{
  "intermediate_size": 256,
  "hidden_act": "tanh_gelu",
  "norm_place": "pre",
  "positions": "learned",
  "attn_scale": 0.177,
  "tie_word_embeddings": true,
  "parallel_block": false,
  "init": "trunc",
  "init_std_qkv": 0.051,
  "init_std_down": 0.0057,
  "beta1": 0.95,
  "max_grad_norm": 0.5,
  "decay_shape": "linear",
  "doc_mask": true,
  "dataset": "wikipedia_en"
}
Each number is 200 + 30 x the weight over its row's rms, rounded and kept within 0 to 999. Layers, rows and columns count from 0. The size before them is the row's rms in percent of the matrix's.

# layer 7 attention value, 64x64, rms 0.129, rows 43-63, columns 0-63
114,174,162,202,181,169,232,140,217,192,220,240,189,222,203,223,216,242,200,180,172,158,210,174,190,159,247,218,214,249,197,212,188,270,201,153,206,207,206,162,174,221,166,245,220,206,222,167,200,219,185,216,208,206,204,214,218,186,194,118,210,240,115,227,194
096,185,211,187,231,238,226,195,219,238,199,149,152,187,189,230,215,217,222,198,158,205,195,208,246,206,264,219,259,227,228,226,197,188,206,207,187,162,189,236,278,196,233,153,166,162,172,159,230,214,228,193,249,187,193,217,213,144,214,211,188,208,253,160,213
097,208,248,193,182,197,265,170,202,221,181,211,142,175,213,224,202,187,245,180,160,251,203,242,182,179,177,220,156,140,196,198,197,201,194,147,218,178,231,241,201,243,178,177,201,264,204,213,183,232,149,207,181,210,171,237,240,186,195,141,183,181,160,203,225
099,218,216,212,201,278,182,212,196,263,187,205,190,257,233,176,194,202,183,131,167,217,179,180,211,213,227,170,209,164,156,183,226,233,248,189,229,241,181,184,229,225,176,213,212,193,189,260,221,239,219,226,247,202,194,262,191,225,138,185,196,196,181,224,205
101,241,230,212,226,248,196,189,132,126,231,199,222,140,234,173,229,210,170,173,213,199,213,178,176,201,159,201,209,187,162,186,171,236,215,182,229,196,231,206,167,218,206,265,194,156,233,149,196,194,162,249,215,183,177,179,194,204,177,152,173,159,222,188,189
093,195,196,222,283,219,179,237,194,183,162,211,176,203,211,213,239,206,196,256,173,192,205,176,159,239,202,217,181,151,251,196,187,207,186,195,225,189,205,245,218,219,221,247,237,235,201,164,186,223,209,241,166,213,227,137,218,224,209,231,197,228,122,157,230
097,253,195,192,220,206,164,199,220,217,178,175,202,250,165,132,198,159,167,184,225,199,228,199,243,189,182,176,222,163,230,232,219,197,181,205,203,101,176,178,152,179,182,207,188,164,217,148,227,184,214,162,148,190,246,235,186,210,170,232,223,199,175,202,178
106,148,207,220,227,215,206,185,179,239,148,207,225,162,291,218,224,226,174,167,208,220,216,161,214,221,219,211,240,237,150,191,263,143,234,154,193,173,203,152,187,230,212,243,201,190,210,203,170,200,175,235,207,161,174,188,233,191,173,187,231,220,225,184,195
090,264,239,193,217,160,149,206,255,237,167,177,260,169,176,202,198,271,164,210,234,171,188,179,178,238,201,182,217,240,173,202,186,193,192,171,226,199,199,194,178,272,196,234,220,193,154,173,204,197,198,165,234,191,164,207,181,212,224,155,161,166,173,204,207
107,147,257,181,212,152,185,196,236,183,229,204,214,225,211,224,116,186,218,177,227,184,183,190,209,250,213,211,150,169,228,186,225,190,154,220,275,254,166,165,189,190,202,231,206,214,205,190,238,156,225,188,191,202,184,233,194,206,164,241,160,181,206,226,225
117,184,192,235,224,242,187,214,195,179,144,172,217,186,131,218,207,133,181,187,135,232,217,154,137,167,158,246,254,167,227,222,196,216,205,165,199,205,224,186,184,198,197,210,242,222,250,239,162,208,167,202,178,179,218,208,206,182,210,168,211,168,226,214,205
096,209,210,192,133,196,200,209,214,195,220,177,144,193,191,183,206,269,196,194,184,205,197,180,206,196,211,221,215,161,232,128,227,218,193,227,197,213,165,232,227,201,239,214,247,263,208,253,234,185,191,192,151,180,232,241,175,188,210,177,142,220,185,138,155
093,175,215,166,211,179,179,180,195,145,180,228,187,162,136,215,199,217,225,147,222,183,292,222,227,196,190,182,224,210,162,189,196,232,182,238,205,186,233,212,225,245,192,219,226,202,187,201,172,216,234,177,232,225,191,241,227,172,153,213,133,195,172,258,187
099,189,260,219,231,165,172,233,248,218,231,234,209,228,179,175,215,239,235,169,237,216,221,184,207,175,182,183,200,186,200,248,162,220,210,199,242,218,138,198,206,162,270,136,213,214,200,182,193,181,158,203,191,228,165,192,205,180,181,181,223,240,196,123,216
095,218,195,170,243,183,198,131,200,190,256,208,197,192,204,166,227,145,200,163,169,182,172,173,207,218,135,228,200,193,156,200,177,177,169,206,195,228,188,146,216,215,201,229,201,253,180,215,225,273,176,201,210,199,244,168,248,238,209,233,177,226,246,195,162
100,183,206,225,229,203,158,188,193,219,198,194,187,184,167,182,167,154,181,167,208,220,143,260,185,240,134,180,264,247,217,168,256,202,209,181,193,211,150,185,185,205,172,219,196,224,245,174,202,172,188,185,167,193,159,228,245,164,209,183,169,230,159,196,151
088,210,185,173,180,201,224,179,176,204,193,167,143,188,239,232,225,228,219,197,227,181,145,220,197,172,147,150,217,248,203,193,214,193,174,223,236,198,243,171,219,222,221,247,176,197,238,241,193,159,164,231,234,251,281,200,210,226,184,189,214,176,244,161,190
093,188,173,232,260,225,260,208,184,187,217,231,219,220,227,218,143,284,194,208,181,229,199,214,176,167,173,257,242,206,184,236,170,186,208,219,174,150,210,197,183,224,210,191,272,189,236,223,203,222,199,184,224,215,161,227,209,242,161,214,204,209,194,173,148
092,179,237,183,211,240,187,209,217,205,175,128,234,217,202,230,242,188,227,174,217,245,222,209,193,213,183,190,217,188,274,174,162,246,210,235,240,193,188,171,186,135,206,158,239,202,212,189,197,187,186,186,179,228,225,170,256,214,235,238,191,150,240,215,250
098,202,158,140,149,206,196,244,137,214,220,212,242,224,217,219,180,227,186,246,181,233,184,175,224,166,181,226,201,223,158,201,253,253,147,207,152,224,224,224,208,241,144,194,225,210,182,229,213,211,188,204,165,235,150,188,196,182,171,182,202,212,247,211,185
114,193,156,236,224,194,229,178,208,223,181,208,174,137,215,163,192,212,252,188,158,173,182,147,160,224,266,176,241,177,164,195,200,173,149,231,165,207,186,212,149,182,123,203,192,172,185,193,196,211,213,200,232,246,185,204,193,176,157,194,217,218,225,195,150
# layer 7 attention output (transposed), 64x64, rms 0.115, rows 43-63, columns 0-63
108,253,222,176,177,209,150,210,171,189,179,230,191,170,180,169,146,220,161,181,177,172,236,193,162,202,188,162,169,206,195,238,249,160,204,240,197,136,164,223,192,228,236,177,210,206,171,160,190,164,201,222,235,218,252,209,177,245,175,197,160,258,219,170,204
099,209,201,248,166,165,192,206,181,203,110,235,190,204,182,191,204,174,187,256,196,153,188,197,130,223,165,236,196,170,197,174,170,247,228,213,165,195,184,196,147,145,196,180,195,201,224,195,199,224,159,215,174,196,258,200,188,200,153,201,182,149,189,163,220
090,190,178,172,237,172,162,221,160,216,247,230,141,155,181,168,211,177,201,176,207,172,219,177,198,136,173,227,217,219,201,188,182,222,183,201,116,183,201,206,181,178,194,223,187,131,206,237,193,150,221,216,233,166,222,218,144,197,212,171,217,210,169,244,167
090,190,225,180,238,150,206,124,225,160,202,219,188,205,175,219,188,208,239,226,223,210,239,190,184,179,210,231,189,196,181,225,183,166,174,262,193,159,236,164,197,208,196,134,168,233,249,216,214,184,193,220,172,218,186,194,140,192,248,204,162,240,229,240,248
093,175,180,214,209,174,245,155,182,275,168,204,173,161,191,212,146,155,211,198,150,197,206,196,200,225,155,188,215,198,183,169,202,166,152,200,241,216,153,205,241,245,225,149,189,206,180,213,248,253,219,186,191,234,207,196,199,238,256,183,236,213,162,204,189
089,137,215,134,153,167,220,214,200,174,180,195,224,217,188,135,151,210,187,189,194,217,173,165,213,209,171,137,223,209,185,140,208,179,196,183,140,233,178,225,222,130,166,190,225,196,196,175,238,172,216,167,202,178,186,178,190,175,220,185,176,225,216,193,153
091,192,158,196,165,186,185,216,190,203,230,178,259,172,162,253,168,218,216,208,181,235,197,259,163,211,189,211,230,157,162,197,186,219,181,251,214,192,183,183,226,201,215,152,159,241,258,204,202,218,237,164,203,198,204,179,205,201,208,154,169,168,285,204,156
098,181,228,259,160,209,215,191,240,253,225,179,170,183,157,193,214,235,247,208,196,129,172,202,206,206,200,210,179,265,242,200,158,192,187,203,215,224,172,174,228,200,198,133,205,225,238,214,209,147,198,216,197,210,214,255,219,222,241,251,181,222,221,201,164
098,189,235,218,184,241,249,203,184,164,192,211,184,207,242,211,220,156,229,236,242,216,199,199,230,217,200,195,221,218,226,222,271,253,180,217,255,203,232,194,228,182,196,212,155,195,268,204,234,224,218,200,183,231,176,199,238,248,173,269,214,262,219,191,189
097,226,166,211,166,217,173,210,221,187,186,200,135,181,230,217,241,237,149,237,245,201,225,232,199,233,164,152,177,214,166,199,168,165,172,171,163,213,195,206,198,232,170,151,191,169,227,217,155,240,195,241,209,206,195,201,217,180,175,146,157,237,151,245,190
112,156,180,199,217,210,187,152,245,262,265,174,205,168,181,135,204,231,188,173,207,238,169,248,239,182,231,213,161,220,217,200,199,206,242,229,129,195,188,209,165,179,185,163,169,269,167,211,214,226,205,159,209,208,220,198,174,239,191,209,210,214,208,185,198
091,157,213,145,204,131,185,193,173,215,223,207,168,269,212,218,200,237,164,240,172,207,202,239,158,196,214,161,181,137,177,251,173,212,230,166,234,221,231,200,216,191,215,148,187,180,217,187,187,175,212,236,245,220,192,191,180,203,173,231,240,234,181,153,214
099,234,174,182,164,194,213,227,169,196,207,196,212,228,179,165,178,181,125,187,211,176,168,190,177,232,183,185,160,201,179,164,212,250,135,189,172,132,171,159,163,226,142,174,199,172,193,214,226,175,215,216,194,183,198,139,149,168,239,215,162,201,176,208,181
094,199,190,149,216,245,224,158,181,229,193,182,202,209,220,198,241,219,217,241,185,176,149,185,206,192,280,221,203,132,235,164,213,159,169,205,187,212,204,177,213,163,199,233,225,188,243,274,217,206,234,218,213,192,214,217,227,271,162,191,184,228,204,178,175
091,170,230,193,231,202,217,241,231,214,106,211,207,187,187,159,188,220,230,205,182,229,224,267,176,206,240,172,216,248,212,187,207,219,179,111,176,181,227,200,192,184,246,164,197,189,190,189,238,183,238,212,178,218,156,226,190,224,194,200,173,159,171,175,237
099,162,274,209,200,200,189,212,212,235,182,169,214,160,208,253,206,216,199,261,257,247,271,204,237,201,222,224,240,151,205,227,222,176,188,179,194,223,200,197,145,213,174,193,193,240,204,235,233,172,210,201,227,209,237,240,211,203,255,187,176,178,189,190,242
091,209,251,179,191,220,185,187,199,153,232,209,187,193,186,226,165,207,211,163,179,204,228,158,178,227,283,236,186,213,189,196,145,229,191,144,190,203,181,234,200,174,203,182,190,147,246,207,157,242,162,193,196,189,175,229,220,210,268,194,219,241,193,136,226
095,202,242,196,273,185,180,225,220,254,196,157,218,175,235,188,248,213,169,202,202,218,176,134,250,211,225,258,160,193,171,232,207,228,172,197,201,260,209,211,216,202,250,163,194,246,218,169,224,170,183,219,205,233,248,188,198,224,177,169,212,205,236,207,230
086,147,151,197,222,186,175,159,258,224,193,239,211,169,163,210,222,200,172,238,232,141,188,194,260,240,193,200,185,198,202,163,200,170,176,219,196,224,154,209,184,158,200,211,177,158,229,214,140,246,257,189,213,202,210,158,172,218,185,223,212,170,178,159,230
086,218,215,217,241,193,223,230,152,160,198,243,160,209,167,255,185,228,182,178,242,195,163,202,245,118,205,211,172,186,264,203,165,193,199,167,198,221,228,216,180,250,228,200,199,255,172,174,196,213,167,173,168,184,231,171,147,220,193,202,196,235,179,213,233
093,217,234,225,174,191,137,186,205,189,164,197,183,216,246,239,244,173,195,201,170,267,226,208,210,195,202,229,210,215,235,168,164,218,221,200,187,212,169,200,253,202,204,164,206,257,215,184,203,181,215,203,235,132,183,160,192,223,199,277,131,209,174,234,199
# layer 7 MLP up, 256x64, rms 0.156, rows 0-4, columns 0-63
118,197,237,235,157,142,214,201,246,240,187,231,227,274,160,188,167,230,263,223,174,217,198,226,232,215,197,216,247,156,214,195,218,194,183,218,187,235,148,189,199,178,218,163,224,202,220,174,251,245,248,214,186,164,202,197,225,185,181,199,207,191,142,207,182
080,209,208,273,215,233,245,203,205,188,219,195,182,144,193,201,232,190,265,218,222,197,163,110,226,151,177,199,190,201,224,252,252,227,172,159,175,212,205,208,192,183,177,235,206,144,206,196,203,231,225,205,187,183,165,142,207,191,196,190,191,198,159,211,165
103,209,157,217,160,182,218,190,170,220,219,194,189,212,190,203,156,197,181,238,198,149,163,175,169,276,235,203,193,214,203,164,192,158,224,256,210,223,222,222,222,152,246,212,180,171,248,182,253,194,183,233,185,166,292,199,167,203,185,208,223,191,193,206,233
088,177,205,169,204,183,128,210,207,199,152,190,206,164,239,165,232,192,189,232,148,182,259,166,195,173,217,195,207,250,137,202,190,196,158,183,228,165,207,172,221,150,181,206,200,187,135,184,233,227,208,188,208,197,220,182,201,169,214,143,141,216,210,210,152
096,171,216,167,226,194,214,179,253,180,229,182,166,257,250,144,237,187,210,233,210,171,249,220,198,201,178,227,225,253,194,213,198,208,188,169,242,149,174,216,192,248,237,209,184,225,197,222,221,275,204,176,235,179,217,213,221,170,220,218,262,169,170,201,200
# layer 7 MLP down (transposed), 256x64, rms 0.16, rows 0-3, columns 0-63
118,185,224,202,221,180,180,153,167,170,213,190,122,209,191,181,215,249,245,240,195,197,214,189,149,173,258,213,223,154,203,150,227,177,168,245,278,166,205,209,182,222,212,181,199,214,214,262,227,177,177,180,250,205,246,204,183,211,217,202,215,198,180,221,206
070,224,176,137,211,209,170,196,214,153,222,183,211,191,155,204,242,223,213,232,182,218,211,221,161,191,234,239,141,166,245,180,176,171,245,245,193,227,255,161,227,166,201,183,178,162,255,245,226,182,169,233,188,203,134,197,193,162,185,209,188,206,190,217,198
102,226,204,161,197,222,141,194,249,213,165,156,189,174,223,206,195,190,198,212,236,158,200,193,284,221,184,214,188,232,165,249,144,181,195,185,179,169,227,217,231,255,222,249,232,203,204,218,189,240,174,224,140,192,202,166,190,172,232,211,227,153,203,182,228
094,237,174,171,206,258,186,176,187,182,206,203,130,177,198,238,160,210,190,212,180,234,214,167,165,172,190,181,181,225,185,233,200,156,142,228,156,170,216,176,137,250,210,197,149,227,209,153,151,207,210,215,143,216,188,171,171,214,186,172,209,158,205,219,189